Part of a small language model's weights.
Size: 10 layers, width 256, 4 heads of 64, vocabulary 4096, 12.6M parameters.
Training: 412M tokens, 12574 steps.
Each number is 128 + 32 x the weight over its row's rms, rounded and kept within 0 to 255. Layers, rows and columns count from 0. Numbers have three digits each. The size before them is the row's rms in percent of the matrix's.

# down: layer 5 MLP down (transposed), 1024x256, rms 0.0308, rows 939-1023, columns 160-191
# gate: layer 5 MLP gate, 1024x256, rms 0.133, rows 940-1023, columns 160-191
# up: layer 5 MLP up, 1024x256, rms 0.126, rows 940-1023, columns 160-191
down939 095:074149132142161156167201117096102133099128091105158083135146137118191116107143192104094147124187
gate940 070:125124133133165156183129128139096149186112123153144130096089166149077158156138096137133139081113
up940 075:092132089170095158124151129170160134140154151176119159150127162144134165144125108088182178145044
down940 077:140089165163174153120127151117100145141117124107088134100117190081109157152115136111085158170143
gate941 104:103137126139150065161084134135135144120175135113127124048114179124083160067105082168088130115079
up941 101:100143167076119103132116132172169130140130167169182120116144191118130158139071109118104134136121
down941 103:167131117169146059126174094083114163109115111101160162102169117086143086090109168088139094155115
gate942 094:124100097113094141090153167145142138070179124139156082152211130133144117090155163110193136145108
up942 098:112131157131134156125180197110098163132097157115103126150077079155174170117172125141102198165086
down942 098:106118190096122155091133140103131176156153128180165085112106103110119038164120157209129137131136
gate943 080:153095099148128145147171157146170094127092132216125153092120096148146128152158144100139113128156
up943 084:103117128114111109125114113098119117126173123171104099125058073126155177129101121098130161169100
down943 085:167108138106111100129088125131130141109056139146106108118163104093135157096070117106169167139098
gate944 087:151120168185117155100131159129148087059179098100122133105120143150081062059132156109148092164083
up944 093:076175123174111102125150100153169150145113167127144124219193076138146155102108123135142097148186
down944 091:111140116097176154190090144100082126190145130158130153174077194100159133151122121169139110121116
gate945 088:107161115104101147136141085160130037128080113164130144113157125165113071167115170117183177064139
up945 084:113180111161024152107182111127161155077140160124124113129152136150129121087128064112064092193119
down945 092:172135107157141127148144155111080107130107086087094138132152110129073092159083189175121149135135
gate946 065:109096198156154088060106176145151173112095117107128138187105099082150132128165095082156155127156
up946 062:113109078094114196115129129121172093125112101120172140077088126104071122148142117168118100106124
down946 070:090182172109080163120112127126167190124117111160145140183189080074169152089112116078169161141131
gate947 106:170140125135152115125145169173117134112159085178054109117110128109165097107083050134153117122097
up947 108:113089132155124096129117117117141116137164152116110135161162108126141117137113177146199109148113
down947 105:155109127129143124129103116133143139126167198151063069176138115175149141127159159119140092115127
gate948 098:153079098156132195124127082122143109148159136150125176116113072073159154180137138144112105123146
up948 103:126073145113129132158075144041135127124176143130141082133172174149149090152157157030124072129097
down948 097:112095132077110190137113145073072087107062156060084110130094172121109094144125136173096163119118
gate949 093:108141161126130150131136146109120101247155138119160148163114070096131073106130133173111128085127
up949 094:132174142139168107146142157152099145148128128187144125091075149141165146147132109124087145130119
down949 095:127067102084151121135110150141163151125117114079112170120164193146089162097122183121082143128132
gate950 112:122159129148058150123080117125133121097122161121151164077072136055122145189096118162104110078140
up950 111:146094092164136113111147151117132091136091093133096133165095159139095101125130102163128093134157
down950 108:104170106155104148146132117194145135031119077100152128120145011101129129083121099153121106144112
gate951 103:155187110098079154125097146109143098135086079156040095136169075154174168105182133158140058125099
up951 102:112093112155118087099099206077105124135079139117118120138142131118148142153168161213137051148109
down951 100:126142168114157103115177163167132103129069132106115194076129090155189123138170110140109073057148
gate952 096:137153130197184153136132086135145145067148181109122120111140183079161100142142138109103098177106
up952 094:163102133201112178134157103126086115116132139090176162085072116124170140163195107045184122055130
down952 099:096101130116124173155107117152129093091122175156150133139090145135086108186159042159155088168120
gate953 095:156122116137173147125119185168110145096121138136126196119101129126143154098122112133057147123209
up953 092:153125184072109112123066138117100153015100164079124156121113136113113128084117154074116161110174
down953 099:115098096133044163129129147128155108082153123106133122201169089091134126153138072122131134131090
gate954 098:120150157146115099117123106148100020132138181060124125146162119179146108089123137165138157147129
up954 099:161195137076127087176147163147180227152109086115099115108131143114118143158129131131051170138091
down954 096:125067099158159089108111067122120087123084165061128162102108151115153074100085141183173126142137
gate955 095:149105081142127154142119185161157159143120099123099129176148089169120118135142131137121120124075
up955 089:128115183111099124142149142120089119091147170125089127127097109124156073177165092053126186166151
down955 092:077118110135128085123190135107121127067190106171112142126125146131104142097056109083129112183140
gate956 101:178070141091132130171063171121079077138156166102111165080121181097096131136151124077128079101174
up956 100:154107180074125158115175152201196095110135153154103123158095169160121228103151127111133130099135
down956 103:176120140122160137077151090138121123097160131180118100147139167144102153134094126122146127118135
gate957 104:120124138171193168103150136192141087182101139100106124129107124130181133060103115121089122126144
up957 100:162130161112075115134076091124080136124109137147145145128155125103136135160129087107108133150146
down957 103:134088118143064106132067114141126127154142117113096162077106081115113115164076074144127147155111
gate958 104:138139113158112100160181124117144154117152097104064133180126127157129122105114128082186103104152
up958 101:121090108114151128130140122098111119130092135116113101098160146147141084168108124114068166136118
down958 104:136089106092087125103154150099165160115088171090140067168172122107126106094091118081134123153109
gate959 112:108152165148113133132116150114134141184064090099115148117157100127126082078109096161146116142109
up959 108:177161111151106088180122104138096104216109142142096166136103122087118112105101084137128063149166
down959 113:180089140156130089110102110098128146143136150095127127133176093117148102089117138152124109159135
gate960 097:112105114136089138141087119137135129105142169109156146168174180160178252147172119133111121115107
up960 098:146146051127161126095148091136178164091113132147125143090070134083170156151098117153161084144101
down960 098:108113125103107135068089063124156109154152122127140102109182118176121158105162098142203240111085
gate961 109:086107124142117106074117120106125155105096145116145098081153152134154147117108120127176163104145
up961 106:054139093136135079128102166095132126131174114100116105157129158134159084163089162133071085165170
down961 112:129090074173118132090122141168128147118097214094128071097110156126133134086088156094154148151098
gate962 097:103136099145096143151160196164143097137065078139130134111096138169093145162130091086146111141175
up962 108:153088128134124140155161165132122132110137177089111184094076135105145168167190112147134133175090
down962 099:092124151156095133120151130097156096058130079157127124114177108143157102142116149114118129093084
gate963 110:086151120117112083176136165152082144157120152137123137093135128125114097160127183128117076188144
up963 100:150171164159150139118151135186132107125123118104100087145182142104130105087151102154140153138119
down963 103:150065190101091066161065120180129106042123134134189101143098200111177172087137090144172141169139
gate964 094:112119120165141129107219124110108138121121133104083167095177182170105112117129122103189144157161
up964 094:136140102179102147143156125161168167110118090075097063151117142131155146085120150160135082058071
down964 096:151149121161123199146075152146133107158110112098121092111147103084116151143156157107087110100160
gate965 098:085073180090090155128126147121161122143093132082155103121147145129168098099109128128115143165078
up965 096:110075140127077083153127108180107139154071148114140157108138104090188161143158097179175125114083
down965 097:110096143106084123080158150090144133157148127103160218042128118114171191153141191113120128079089
gate966 111:142158143110170195162116106157068138106169084077110066167138052111093150123145126184117175122057
up966 112:110099181093161114155136140125053140144127170091096097117158129125113097180081155174143144175189
down966 113:148166129128071142114171126137141132121158196073101105139115144182067124079102104141088131115150
gate967 092:129057144156105056092131089125083173196139157102071110116134143183108135128133127152183149102110
up967 096:166113123168126156126082134111177155105154109127193128117075154125136112067122116137123031140152
down967 091:110141162123133146129155099111122165113146144120128119107114078116117107202142171131152146104176
gate968 095:102125122095087091076117121149137111160121163104085121090209130128161167136146114102157141117122
up968 097:156102102141104121166049146138059149128140127118124140143111120166082092102108140131151167138111
down968 100:086100149132116094073108073132125091127082160062104132117159112139131153185184187133134108140079
gate969 094:126104090169175126110174079146186137173137168117039160129175112055071109148187174119154097142131
up969 094:094097132128136064160134134127129125163118141138150139115169114108060155095125123114094120196157
down969 097:119101078126121125090203123116088089115133123080085129114118072100171122125109122111131091058093
gate970 099:093142136149141095104082122098175150125141105112160114110146110119140183119135188137105082145122
up970 104:125161119073123065059111140123115205142145126151162110140132134129145169092121164150142160142107
down970 107:155187168069084117119123160088090089103126122145116085166058098125152117082104166158150137089126
gate971 079:148139099141123117187097170130156181125108139153192118111153116148126160087208089106109111096130
up971 082:104132128125105115119187141162144089148108113096106094121141126038161073134102128122161145140169
down971 082:146108171138125140165083106141089101144125126130100151165148089178116141170106173167103086164087
gate972 083:117144099117169071110124129188080138127116185090123121141108163103155178144106145089097140150142
up972 080:219140133125160155187136171166092141134126115130150088127138096123093145093143109160156121059150
down972 087:120176116109125135164137153194130162200120126158121123104123076151111149128160115171121157099156
gate973 104:165104071128079119142132133142163118172174150108095159111133074139159142144103078139127175137131
up973 103:140096144163121168099101078079157076078147172074123102146097167127091190128095083082124091097129
down973 097:066119168061072127148147155132073142097083125182137154116144151142097095094104141154155135112087
gate974 109:130098164148075124093087117127106133127185076146142141142078145129190129096099128156124112111129
up974 113:118117156189095165105147111185084177150162139128058099098156100103162111124110138153128146069103
down974 104:131103116101092160062175142116188089153124134144143090137145065147117099081106173151170167112110
gate975 109:123148125121141123102128144162100180171061130142117091122151142141088091162094125166123126132162
up975 104:165132110117174119117081120090138095096161221183147132101161122095074086141145149169095128111090
down975 104:110122152114119156188141145069100177124113124119091123152179151101169150176148150162150170099076
gate976 103:086168073151162097147135166161127146162079145164099084199108116132188150146134099080187111136142
up976 078:129155146129163140109110094093115128143134130120162134096168121152111084113105121129117178070142
down976 100:131140109157159082112096153130114157105066131060146146085135108147142105131106072104109123160134
gate977 096:143139127082106182083140160124064112109101197156078103125111095116082128086185116153109114154176
up977 095:149137128082088100156127098109179176126138095113160129156175153097156108143145069108090123138065
down977 102:140157121120175191085116121154123183132084173103103132124090129117118104135125142066105161164132
gate978 097:165131068164116117049152155112142131081126114114108119135099079149196097149156159130128135166111
up978 094:110116164125078123110143088161112141151160167095150101121127100126079131153112141150086143144191
down978 096:099162107133106105105119144082165110156093165131098154132144102148130093121158108104089128174095
gate979 097:144133121125096154146136130124122117147174106057104134157197120127115137083113207212100113115106
up979 109:106114176150106136102101052135130160126130152127111161103212183110199098144161129101128136118125
down979 105:170119105121121150077134154192110143137051134140216152162109135083165104151135112111194138161166
gate980 110:145089095079199112184125115181123131121116150140146108144103105108145112177207201141136052096129
up980 106:114080094137114125165141059175140179164146113065124076115099160102115123155181180136160092122166
down980 104:056140211176112158141121099104149130170180049081072110158111112143101175115149088155112141094139
gate981 100:129161083070086123162220152174166082133124102122083154100097162118074121141082119186144112142149
up981 105:109091128145143085096140092166150114143162084129086183148140161083112156054182150083164153066172
down981 108:135185138102116149135157155115116111083122180114108076084086121143085111102118106206090098202101
gate982 098:081040079164120153125141158154057144114105138088088104181094136160103121108149155088118110133147
up982 103:106126117150146126160112046101162144181129155120122156098139154113141127139103113056122167120188
down982 099:142167164118121176122032118104182138100134104150159138104085055097133130115083104143041124117115
gate983 071:202131128130111130134194194141071146132122104120069097094119155132137110174128174089163111175105
up983 079:136155099151191151164090184086130184127141088159171115127094109066112133093127093118138137141153
down983 082:054142074138064196117146111073096100142114132146110125138138104126148142116126152126104176094124
gate984 110:126095160130142138074162142123171164152095153115160150111120110103084121188103121114127135141089
up984 122:149074110140124107162136103139056071156153117200099141143067078118115135122100111110071136110117
down984 116:116068160109146118050156080121193124095097107107116104126095107153129103158135106139155118093154
gate985 106:127154081087129108162062109194137131099122161146087159136152118156101112062143106142126124121165
up985 102:148129112105101110117117092218157132135134139126101090120159111183076146111144130147123088164151
down985 106:148121103104082148146115154199088148111144132144122058116179115147215159108127089117113099148158
gate986 086:106137070135203194173117140182162189108138158128084099195157115138089151118127138084147106049172
up986 088:160117130125118069154124183114138136123142164071088128161176101121134129099070156105112106144167
down986 093:118068103184119153139159124145180131111132084206132192166131125121177113191089099115141126100143
gate987 093:123148061095092112124120162102124132151120087106133123081141101123126111134076114132189071112144
up987 098:098154147107118124188160109169121108118092071122098197144136139127185163132133096157090064109117
down987 096:175120126149175156123189116098160107147201099117090106128149153132154131146093153151089090175143
gate988 103:129157160063115154183165085181189164126111105129099198055129059098191119114116159147154125113136
up988 099:123137158108097118096116117133149133094068112139184112134142152148100163115176102119084127151147
down988 110:149131159160142119158102156154076172156049204109095101158118120108136123165132166168123099137119
gate989 110:112134089143059137112119119114116119158114107091113155115143070149095152172097141171087086077089
up989 112:185103083127113188088146129154150153091083182038052123129069142077197082077072114128084106165137
down989 104:100095140085095073116099116081118129095138181124222121239137204109150178105086157153186164123158
gate990 089:151113163082115141108197135159153127180142155097128159154162097177095087139099100109117165126129
up990 092:175126129116084155152103152121100116119130100110142127153156104118171126117106076127186113175144
down990 090:163176136135129183153108116115136120104146139119063119086186074129181145128165171152132123101092
gate991 083:138077119148072102121107145150104105156175100204142168118101233097160139136103121080148067136175
up991 091:131159110125138118133087154110158143069118122095181159135118167148166110116112116140115127105074
down991 089:175062100123062110089137122111117142211119174127067099136179120129151075177090156077087092125142
gate992 114:108031116124074130159149122164101184127100136136167140093141114131194043171122127109179105136173
up992 115:121124139143140103144146127128110188166147175152148117175069103108103154101134114137139102162148
down992 110:145163183168064156151203110157121137089106087098120109096181087106157170121148107089152124105137
gate993 111:160120106146132117070121146146112111113097134113161149109116223128158085126107089131089041110131
up993 103:073183161149130134117119139089071150133155163146095073126156124114157124096099117089163137148126
down993 104:110061147117068097159078107105135132104116092106139187141086077102117127097105132137151100185209
gate994 098:087087057098121160089071149112146073082103111147133135109131065109100099168189155179137162136160
up994 097:166065143144130127063101052169144128162179148159065104099112116119153118122105127115129096083134
down994 094:156140102152119073213196152146104142120152086132173125105136102062160138080156170096170142098095
gate995 097:107101139106125140116170142114091113184100104105150188095129126080121120108132124143097129161142
up995 096:113104093077159153127089138110135116169119128158159159103051145153138221200147068128027064141149
down995 103:087090118127137147180086111122141156134107137061082159085090152149127192143146139104125143092134
gate996 084:096207193138066085101136151162119135117117116105163226134137066183077114057133197144101141082131
up996 089:096065140137166155103172121223122152100066133108148103099072146087114106105123093172140160194115
down996 090:099142095137157080127087114168107150057105161123094092104134103146069127157106081167255160052093
gate997 087:176105152124125065132161084125121086146145110198142084110082144147145148159126108129140105174123
up997 093:179124115133198115107126171128121150150127097167092086027108085170126161157153157185089137143117
down997 089:062130144113148137161214104116167183142181165109160085108163147178056116083136102141110189189082
gate998 102:118106149132135164147129125117093078135077141082159169131148106141107148146113115099118103062123
up998 101:095130129131189137116085112082191126151163094106137128148087097116104106153140083154045125087097
down998 101:015120093132124106147150152133083126164088131115191135155101164125156109106140175130124144137157
gate999 108:085133161100167072111147131151150121177221162083110113086171154111156158179091114115091050089121
up999 102:152108133058140135142126138188187145116093103124187090106132117089188087149160133091078138144183
down999 106:112149165061146111197118177121113200141149131147118111131110088119115163144119109169135080070131
gate1000 085:093179098192104045079105155162123082104146109178154084154172166133146120126137123125167062082124
up1000 089:069105099137166147118189095114117147162143131132126177173136112120122104149165171088144157156129
down1000 086:146137142123168167122136160189146184136102118070107169095076132117105145154141085130116133185117
gate1001 122:144100100135189151123094145071171114170112137130113137124139184128155099098142081145110115132128
up1001 113:074164151154179063184143081108099096111122132109152105113163103054176097161162144156075139117150
down1001 109:197140086135066095106098138148062079103078124170100128101117150031136113106110147091135117128119
gate1002 111:091145110139182120109120098087145070097101127102113129147128162087155029172132112101140171135097
up1002 102:143147081156192137099147177123139126097092195112097079103122082105151077153157148097139107135090
down1002 107:148104140116134111093172089173075088148186144117123094107146095117084153167161152137116165150147
gate1003 097:142109092122107164137128081120154085092124122102141154114120124192146127142126121090158110154101
up1003 097:141165140130179126081144071130097109098173106114048161120144177109124155079163114121155166155106
down1003 097:114128118153079101132142136147158172110130118165125170103108102095161087059087097149062136131134
gate1004 095:127174216109142161129175115129097141079102089094072153120108088116159120131055137137157097132140
up1004 093:191116142144097093173176136101121096126108113156121116117050134166096124089078176118172134055119
down1004 094:120133099123193159139140095102122194113107111104179101140158124113120109155155116100126098119161
gate1005 095:119154089176204109168058161123095120146108157142106152164101095137143079168146091135169121101110
up1005 093:166119136057176114190134129157127105166162134110152124139077117124112110165140151130125144156138
down1005 096:155082143187113152130165195165129088120125126094065113121163079114189047165173135146114130067137
gate1006 101:131123127111095129137138162116132071107122109161134098164093124088153174175153072144136118099105
up1006 096:053196062179127103107161148102162153148126153096132134096143173101110131094093173205102112155135
down1006 099:154109105157127140118073093129131167156142145099136151112137119174113120131123109073160121082099
gate1007 095:103164108140147134153144156114150128138175150137091131145068164153136117133216170184147176051145
up1007 103:113159113120165137172118167107168110126140127146111143111089155144095147084125125116161113145134
down1007 102:084107122137148152127178086128119138135183122191145098063113124101103072137122138146115157117142
gate1008 094:088172103137182132152183151141182187135169149142116156168079098106091127139119115109101142176140
up1008 118:094105145137107074101090142153103132056107117112147128112165067122091143097126157119121159116096
down1008 111:129147072139135181159190127099183122154129160155099115099086135077148085136147118100132141133183
gate1009 107:056148136173156135111177159218116157141134122081092113093137121178176119137113143124139115152148
up1009 110:143095123169128088150111098138123119092132172135107162130119163111171179098169165135108153116069
down1009 113:083142090086146157129100108140161120144154162129148088082139083116134131179144146179178131085088
gate1010 098:138161093195101144121062143071115145118161095127163062158116129105121106085161150103154162168155
up1010 102:103136122139157128109153146058105114216087106153152117146104091103117136108112109180179148138127
down1010 098:131103135138132153144098089123181138123152158136154167112130176165051176093145150161096134053089
gate1011 085:095115100117139177159162144131163086140122092104184108129160162158191161080137138176119136140122
up1011 092:138121120128084093132134158112098146088083149065124107178077121103109161124126123138119163145086
down1011 093:166120138104124122168133141222107159137140157129132136163117167122150138174117119139126163151183
gate1012 109:154071112095074095129133115185071123091142139128086144181143181200132137115105142144122058115129
up1012 107:119159111120164098174132170106137162092080105126167184151076131154090142150207168139131128208141
down1012 103:151134146109105147096151077194111156157119143100050096094138093176091184130130155097127210141126
gate1013 110:137160139058128166151140207119131093083147111073112147181159130128122117118147142112151080084077
up1013 104:140114125146125118148116110107127105089118138079122123129150162163131112113148124212114103146152
down1013 107:097106121163120188120083125112161198154149145145120101086148179131114123173146178095093118169106
gate1014 111:164174145167188134177139103137170121128162120135090168143137084113158100148077078138109119169134
up1014 113:084159121073101125102139110106092128157078129120125094116157095190165076149107146108085185108154
down1014 102:116111164109100108084153156132087110096160101100132129131095119096083138114181147114104123013132
gate1015 095:145132136141150154087138126171129116177121168183127131079085125104140130131187159119144154114102
up1015 094:092109073116140116160169137073105133085157099091118081101133131137156136135129148140096105137126
down1015 097:124139110169114158101157128108194077141092150137166111162168095114074195128158159078147177160182
gate1016 055:115142089134137105117148164134166134121059148112098119080138135101139142145074105123165116166170
up1016 053:128107068193099111124105195156151127117153122119184151112118129091145160166096104134097181187140
down1016 058:153155092168158163076116105157105104115123116180136124197162108089089097105150084155127164206072
gate1017 109:155103076110108219174113099109095123163139158088120101066093086190164116126169124096107028103102
up1017 110:169158147136144118088113089168082133109129099066046160117174149114128120126139171152190087199120
down1017 111:135147160095153081088151093102087202025098086113106106127128061064176111159150126062191095145153
gate1018 080:163117138097092107102096027097100077110166122160138075177102156140157089130150110156167099092133
up1018 088:146064111100118138078084028112125096102105076130151055155182139163140118134084118208153115156106
down1018 089:132113151157175170097138181122131138088134097202120075146131163093122102147119081133139133140061
gate1019 081:099107162166126041166121128240098150055127121159116153111116126071139168111112140166136160197127
up1019 086:130078113113100153096076149076109075143133118166190148129128121097181104074141145116162140066149
down1019 088:135137203079133164168156151112111118141114183162106161089101185103178145136145123073132090067127
gate1020 095:146177129138131128078124154119175161141102133084149104139149132114094105115106103133108140135126
up1020 096:073136094109119135143128084072146114123075120138123153112072124141165082162135135159147075119134
down1020 093:174125134124186169105130146126141136148119078083151079099114153125118118113119111156175132180097
gate1021 107:143092132140103107123107120138154113143013135161113123088141151174103103089145188164182154149112
up1021 111:099162166078196092051072106128118141097175104106121096127066094148137141071084125119098082168153
down1021 111:044178170149082146148181140115097137135126159124136133147157146207106116124086135119147097127133
gate1022 090:095151143147132117127174143134083132147155076073114181139116140180102142093133200119102131118139
up1022 074:138158120099149149141162151159114171156140090109088138126119121157129172106138191117189145137077
down1022 098:099157141104031169129117104124211119143168152100180136075108125047157115107122155125160184121147
gate1023 104:109140097116091133151186138138154172122125109063148051125177141145027118119158144205125222176107
up1023 095:101136103120137113198099146126158139114080106110135098123121119110127108080141156205169145094095
down1023 096:107054109115112134183106116103107195139085123124088099186180177089150113100118121130135106147100